Part of a small language model's weights.
Training: a variant of Muon for these matrices, 260M tokens, 5649 steps.
Each number is 128 + 32 x the weight over its row's rms, rounded and kept within 0 to 255. Layers, rows and columns count from 0. The size above them is the row's rms in percent of the matrix's.

# layer 4 attention output (transposed), 256x256, rms 0.0716, rows 28-40, columns 128-255
size [103 108  87 103  99  96  99 110  91 105 100 105 103]
[[184 100 138 152 160  83 112 170 168  97  70 144 115 121  78 104 105  86 116 146 109 102 119 102 138 139 135  77 136  87  91 136 165 125 128  68 136 166 119 106  80 114 114 120 134 162  99 114  99 142 120 174 198 101 168 129 159 197 159 137 145 114 114 158 110 106 147 152 146 114  74 130 122  90  98 123  74 179 126  84 140 118 121 151 233 121 169  85 114 160 126 173 113 105 138 130  97 123 101 116 139 168 136 100 136 121 152 111 111 167 132  96 114 113 144 102 148  86 132 143 146 118 117  45 119 109  79 139]
 [105 124 179 186 118 135 111 144 166 126 120  78 152 137 158 156 154 139 128 129 147 173 102 158 145 207 111 172  89 150  62 123 141  51 144 106  72 115 162  95 136 105 111 123 171 125 134  77 140 130 132 136 128 138 150 119 137 101  57  58 123 178 132 187 154 143 150 129  82 157 163 127 131 136 121 114 149 114  94 145 156 103 133 159 132  88 136 127 101 188  21 150 122 100 172 121 125 142 168 110 107 169  76 183  93 140 113 133 110 139 122  67  23 133  84 106  98 108 136 129  94 177 126 113 158 121 130 112]
 [127 156 111  99 138 120 137  99 128 119 158  57 124 109 112  87  92 163 169 136  92 116 128 167 109 154  61 197 155 106 139 125 169 133 144 180  97 116 180  60 170 135 137 143 122  98 137 127 135  85 178 116 112 142 144  64 135 138 151 127 115 102 112 185  54 140  95  95 135 172 131 126 187 121 130 147  93 143 104  96 108 127 127 161  86 149  82  84 111  93  66 176 146 195 147 188 129 106 103 132 143 101 152 127  52  78 130 140 153  80 135 118 113 134 138 180 114 104 124 124  94 121 187 141  98  94 116 178]
 [ 97 162 126 117 125 186 158  86 109  94 137  99 178 168 153 133 138 184 172 144 128 132 140 144 135  86 106 159 105 121 144 109 140 158 126 142 170 116 157  93 111 103 125 145 141 142 245 132 129 137 116 107 129 125 135 176 150  85 100 114 190 117 133 135 145 129 106 195  77 187 148 121  94 121 178 142 121 110 158 171 147 107 137  92 155 121 192  68 135 135 155 120 187 116 141 157 105 156 167 124 137 118  90 107 135 169 103 121 148 143 134 126  62 130 154 136 135 147 159 111 139 179 119  87  88 138 162  82]
 [ 71 123  92  83 161 143 133  91 168 129 107 127 173  98 118 187 115 135 152 135 187  68 176 104  86 135 108 127 118 129  71 141 137 132 148 144 138  89 123 102 145 126 123 165 118  53  88 150 146 163 160 133 138 116  96 156 127 131 174 133 173 145 139 134 184  79 122 145  59 165 155 135 125 125 146 156 186 131 205 172  96 117 138 178 179 185 155 106 128  89 138 156 149 157 147 150 152 108 136 127 139 153 131 107 132  51 140 131 160 123 120  97 176 123 136 154 106 155 144 146 144 157 107  85 142 132 109 169]
 [164 140 176 100 117 130 118 143 166 156 103  68 103 112  80 137 156 136 131 154  88 130 117 124 133 171 102 162 163  48 167 166 182 131 168  90 161  56 180 117 129 121  89 137 155 148 131 104 109  90 120 158  99 147 100 116 135 112 109 156 138 138 112 163  98 111 147 123 128 124 115 170 113 163 195  85 212 108 186 182 144 101  95 104 118 161 120 147 153 135  79 135 131  96 102  80 119 160  97 133 154 114 117  55 156 175 153 115 171 133 116 121 119 164 106 123 158 128 170 150 134 158 123 117  77  94 136 102]
 [196 131 136 164 144 101 166 139 131 114 105  90 154  99 103 115 105 139 116 142 131  91  98  76  84 112 118 149 147 165 112  82 149 101 170 124 128  67 143  77 161 106 135  86 202 163 135  42  99 164 142 144 137 132 134 136 145 108 153  98 140  99 190  82 117 134 117 126 110 114 136 144 117  95 150 156 136 111  65 124 101  96 171 146 141 169 109 164 111  95  63  86 167 217  96 153 155  92 151 128  70 119  78 131  98 132 180 150  94 145 172 136 135  95  90 161 172 144 130 130 179  88 121 170  53 133  83 133]
 [ 91 134 125  97 148 124 150 126 101 118 190 100 115 170 115 155 132  82 135 175 117 105 165 145  87 100 150 141 142 145 110 127 167 106 132 140  94 196 162 118 131 104 140 136 202 137 158 195 115 134 137 133 173 116 151 133 132  70 182 159  94 142 106 127 119  92 118 135 122 149 183  69 158  88 144  87 104 106 152 169 151 133 117 127 174 115 149 121 108  79 184 112 102 124 164 153  78 112 101 178 158 135 177 191 172 142 168 193 176 187  96 134 104 134 146 191 147 165 139 138  16 158 125 150 156 127 147 179]
 [110 130 147 119 117 114  57 121 130 110 136 117 161 105 149 134 110 139  82 144 105 147 125 216 105 151 181 157 113 145 160 141 117 141 125 118  93 161 134 102 130 142 114 122 136 200 169 155 122 126 158 143 150 137 171 202 142 143 116 162 109 127 219 157 134   0 138 134 133  91 154 141 135  83 156 148 150 187  96 159 143 123 125 106  99 101 139 157 150 129 193 172 128 166  43  87  92 128 106 147 111 173 135 148 149 191 101 128 166 159 125  33 174 124 126 106 109  91 131  99 135 168 146 125 170 128 141 132]
 [ 92 101 138 141 141 135 194 113 131 106 131 130 146 100 113 150  82 121 175 112 168 126 116  99  95 111 120 128 107 136 126  82 162 120 168  65 143 103  88 111 159 238  83 147 145 188 134  97 162 152 107 154 100  89 143 135 145 108 110 148 118 109 132 132 129 112 127 108 113 140  72  32  66 103 140 132 151 111 129  92 125 123 140 127 176 129  67 179  71 122  86 116 121 111 151 113 156 112  57 120 179 116 114 159 125  83 102 226  85 137 138 108  72 129 129 172 125 114 156 191  59 115 106 142  99  83 142 150]
 [ 92 121 108 171 148 128 150 131 144 101 163 103 179 143 132  56 104  86  61 124 137  66  75  95 133 153 138 239 133 188  99 153  94 131 179  79 115 116  67 103 110 165 155 132 128 134  64  94 163  80  70 149 145 141 111 123 120 142 139  89 119 153 147  88 178 130 146 145 160  92 109 119 133 127  71 180 146 121 140  86 133 103 132 165 130 161 161 147 144 107 150 188 120 171 101  94 137  92 105  71 141 133 106 100 136 151 108 101  58 145  86  64 208 100  71 138 139 109 151 167  96  66 177 103 153 129 161 130]
 [ 99  86 162 153 139 100 101 216 168 163 163 138 124 125 170 151 192 143 150  92 116 152 117 115 114 186 101 146 201 111  81 172 162 127 151 142 200 145 142 135 109  95 116 160  84 153 109  69 154  86 136 127 162  68 108 133  44 131 100 108  66  80 158 159 116 154 127 179 124 127  85 113 168 107  96 170 117 115  69  75 127 117 143 124 119 116 163 140  91 123 151  96 177 176 103  95 141 117 139 157  85 114 114  58 139 118 116 134  55 115  87 167  86  96 181 175 128 150 151 104 166 141 101 112 127 160  88  91]
 [126 141 125 146 140 156 144 136 134 125 116  95 142 128 122 134 165 161 118 195 125  89 141 162 112 190 116 139  99 142 134 138 122 137 129 122 153 166  75 202 118 131 112  85 207 139 111 130  95  82 149 169 128 150 165 171 139  94  93 150  98 210 142 147  93 177 107 141 156 163  65 109 139 100 116 128 125 162 135 174 149 150 135 134  80 102  97 135 175 134 144 173  54 107  85 117 104 128 130  66 124  62 119  93 157 152 106 118 113 133  75 148 187 137 178 147 103 140 125 156 137 130 123 120 157  80 125  95]]
# layer 4 attention value, 256x256, rms 0.0782, rows 29-40, columns 128-255
size [110  89  97  98  94 100 113  96 104 102 104 106]
[[141  88 152 114  79 113 139 153 145  96 114 121 118 109 101 127 152 127 131  99 131  99 156 130 128 112 141 141 121 123 122 168 153 172 120 136 128 131 161 160  80 141 123 190 144 157 194 160 148 155 105 131 121 137 118 148  96 163 159 132  85 132 173  99 119 108 210 153  97 107  60  81 185 124 111 130 112 106 134 132 162 181 110 105 118 165 102 152 117 108 137 136 171  29 110 139 112  90  97 152 142 104 137 123 127 128 123  94 125 162 135 141 162 127 141 101 149 148 153 136 126  80 120 142 165 113 119 102]
 [148 131  81 186 105 127 149 142 107 124  68 111 139 219 100 129 154  89 221  87 120 122  87 152 142  99 143  59 128 136  76 178 114  99 107 106 112 120 117 109 139 146 161 132 170 116 128 147  91 124 182 117 138 145 133 131 144 140 179 104 113 153 184 164 104 110 168 155 120 170  89 129  97 146 144 172 136 147 148 101 138 125 142  14 189  67 171 103 136 210 161 162  94  95 117 115  90 125  98 185  81 180  85 142 143 135 147 103 149 132 163 123  85 151  98  95 139 118 126 135 149 119 103 187 126 102 161  98]
 [154 145 117 147 165  84 143 136 206 137 185 137  94  92  76 156 122 128  47 181 120  72  80 171  98 151 108 121 135 134 170 108 130 148 167 162  85 121 114 133 132 161  96 132 122 167 136  89 160 194 149 133  79 141  97  70 145 156 168  99  75 153 113 121  65 130 137 112 154  86 136 140 145 119  84 114 143 168 105 208 102 164 102 104 140 195 117 153 173 235 135 118 124 153 161  99 130 136  83 137 167 146 173 120 169 144  95 123 145 128 155 145 109  74 152 138 147 168 152 126 113  89  97 115 122  90  88  65]
 [ 69 160 170 187 112 125 159 192 128 116 150 174 176 121 103  95 182  76 100 128  49 111  73 116 169 133 144 109 145 155 140  85 111 144 110 178 109 136 170 146 112 126 140 136 133  67 110 102 115  84 127 143 210 169 196 165 144 114 110 101 135 138 108  93 134 179 114  96 109 102 117 181 128 144  76 129 158 117  85 100  78 110 160  72 167 142 147 163 149 178 112 154 140  65 153  98  93 136 155 159 118  93 115 139 107 190 187 125 127 131 142 123  97 111 136 133 150 121 111  81  91 165 109  90  78 125  97  97]
 [ 87 119 161 151 187 109  71 115 137 138 167 164 127 164  97 157 142 148 148 156 165 100 131  96 105 122 145 153 150 122 193 174 138 129  97 165 128 165  97 200 107 182 186  98  67  85 158 142 140 179 124 101 149  81 141 115 131 127 139 126 169  92 128  96 148 126 123 131 156 153 112 112 114  90  89 171 137 154 100  82 104 144 150 153 135  86 112 131  99 106  92 145 118 113  94 117 147 126 150  76 145 139  62 114 165 107  99 100  95 125 118 162 122 134 157  67 148  67 115 170 123 163 146  88 114 116  80  76]
 [ 71  80  78 146 101 139  83  82 116 114  91 152 112 128 136 164 116 155 175 123 156 109 166 127  75  89 158  94 103  89 139 145 126 125  84 120 153 149  66 101  73 204  92 167 121 179 111 180 117  69 122 165 128 157 127 127  74 123 144 132 138 159  96  99 122 112 102  98 137 171 105 156 123 162 133 117  88  83 146 151 119 140 121 200 129 112 146  78 123 199 144 104 131  93 118 116 119 179 135  77 137 123 111 156  82 134  95  62 141 203 121 158 135 202 108 124 117 108  58  67  60 136 115 122 169  84 143 164]
 [127 155  37 149  99 179 204 138 167 119 177 156 162  90  94 119  90 109 100 107 123 181 109 142 114 143 103  94 127 127 120 110 132 203 152  38 108  95 113  97 154 145 110  61 138 157  70  73 173 100  96 140 119 146 145 133 147 174  56  89 114  53 181 140  78 149 155 156 105 112 106 102 164 143 117 150 105 150  72  89 130 116 154  63 155 113 118 103 168 159 110 159 155 124 163 157 163 106 158 114  87 109 132  93  74 132 150 112  56 194 146 144 119  86 106 140 126 143 113 146 187 109 140 137 126  88  88 111]
 [108  70  64 137 131 137 180 127 111 122 199 168 112 148 110 153 144 177 153 139 139 153 109 116  84  81 114 171 104 140  74 101 142 114 132  96 140 132 225  94 136 144 146  98 138 138 114 105 205 127 125 151 144  52 156  96 198 118 107  92 153  69 100 130 152 183 120 169 107 125 131 104 151 117 119 185 174 120 150 142  98  71 146 151 121 115 138 108 146 172  96  98  83 160 114 127 145  87 120 127 174 132 117 132 135 134 107 131 146 145  95 128 158  90 115 161 152 149  68 168 176 116 111 191 124 153 170 107]
 [130 164 148  86  81 132 123 142 156 165 183 119 156 160 204 122 156 115  81  77 182 163 181 149 130 113 122 111 190 155  90 125  90 142 108 131 111 108 181 119 146 103 103  92 131 149  88 141 158  71 158 152 125 174 101 172 134 117 174 133  97 187 118 130 134 137 130 145  82 108 136 150 114 175  96 126  44  93 130 122 147 133 132 104 115 151 155 125 176 167  68 110 113 174 135 132 101 119  82  98  69 169 120 100 109  93  93  96 152 104 101 110  95 106 131  83 151 146 166  68 117 161 143  57 104 150 137 165]
 [139 125 159 150  96 120 133 137 153 146 114 211 166 165 160 100 134 192 169  99 102 122 152 156 172 168 150 152  58 153 109 139 113 191 185 130 192 126 139 174 103 138  94  86  99 128 107 142  77 188 167 105 174 137 121 180 148 116 103 200  94 134 125 132 103 125 110 112  94 184 142 139  96 154 172 109 120  79 114 155 108  98 148 144 115 119 124  99  94 176  77  78 145  90 124 135 100  88 144 148 141 140 196 106 149  89 140 123 129 185 153 133 131 160 159 141 126 157 108 175 122 162 129  97 187 125  96 172]
 [101 170 127 140 123  86 180 130  92 111  88 136 177 130 162  97  92 126 180 165 125  88 159 156 126 118 111 106 101 125 171  91 128 169  89  93 104 160 151 128 177  85 148 110 153  58 112 131 152 166  96 133 177 112 139 158 166 136 133  92 132 108  74 179 126 152 115  97 140 157  61 129  80 147 149 102 146 141 134 103 156 129  47 191  99  90  75 100 144  44 107  93  73  97 119 126 106 195 107  94 140 117 146 120 158 153 120 105 186 154 141  82 133 171 146 113  69 116 128 131 153  99 178 159 199 154  94 153]
 [157  95 143  66 109 126  78  90 141 131 104 117 145 126 142 124  66 146 186 166 132 119 138 173 122 112 105 119  96 102 114 134 159 160 169 152 153 108 168 103 120 123 140 135 153 100 127  79 139 142 108  59 143 128 156  63  67 112 112 101 153  79 138  39 102  83  97 148 139  68 172  79 142 113 133 109 165 125 166 104 128  84 151 100 191 126 174 129 142 104 101 121 155 136 225 127 158 134 162 121 146 144 163 161 108 129 122 168 191  83  99  68 131 123  95  98 149 172 147 131  59 107 108 144 141  96 103 107]]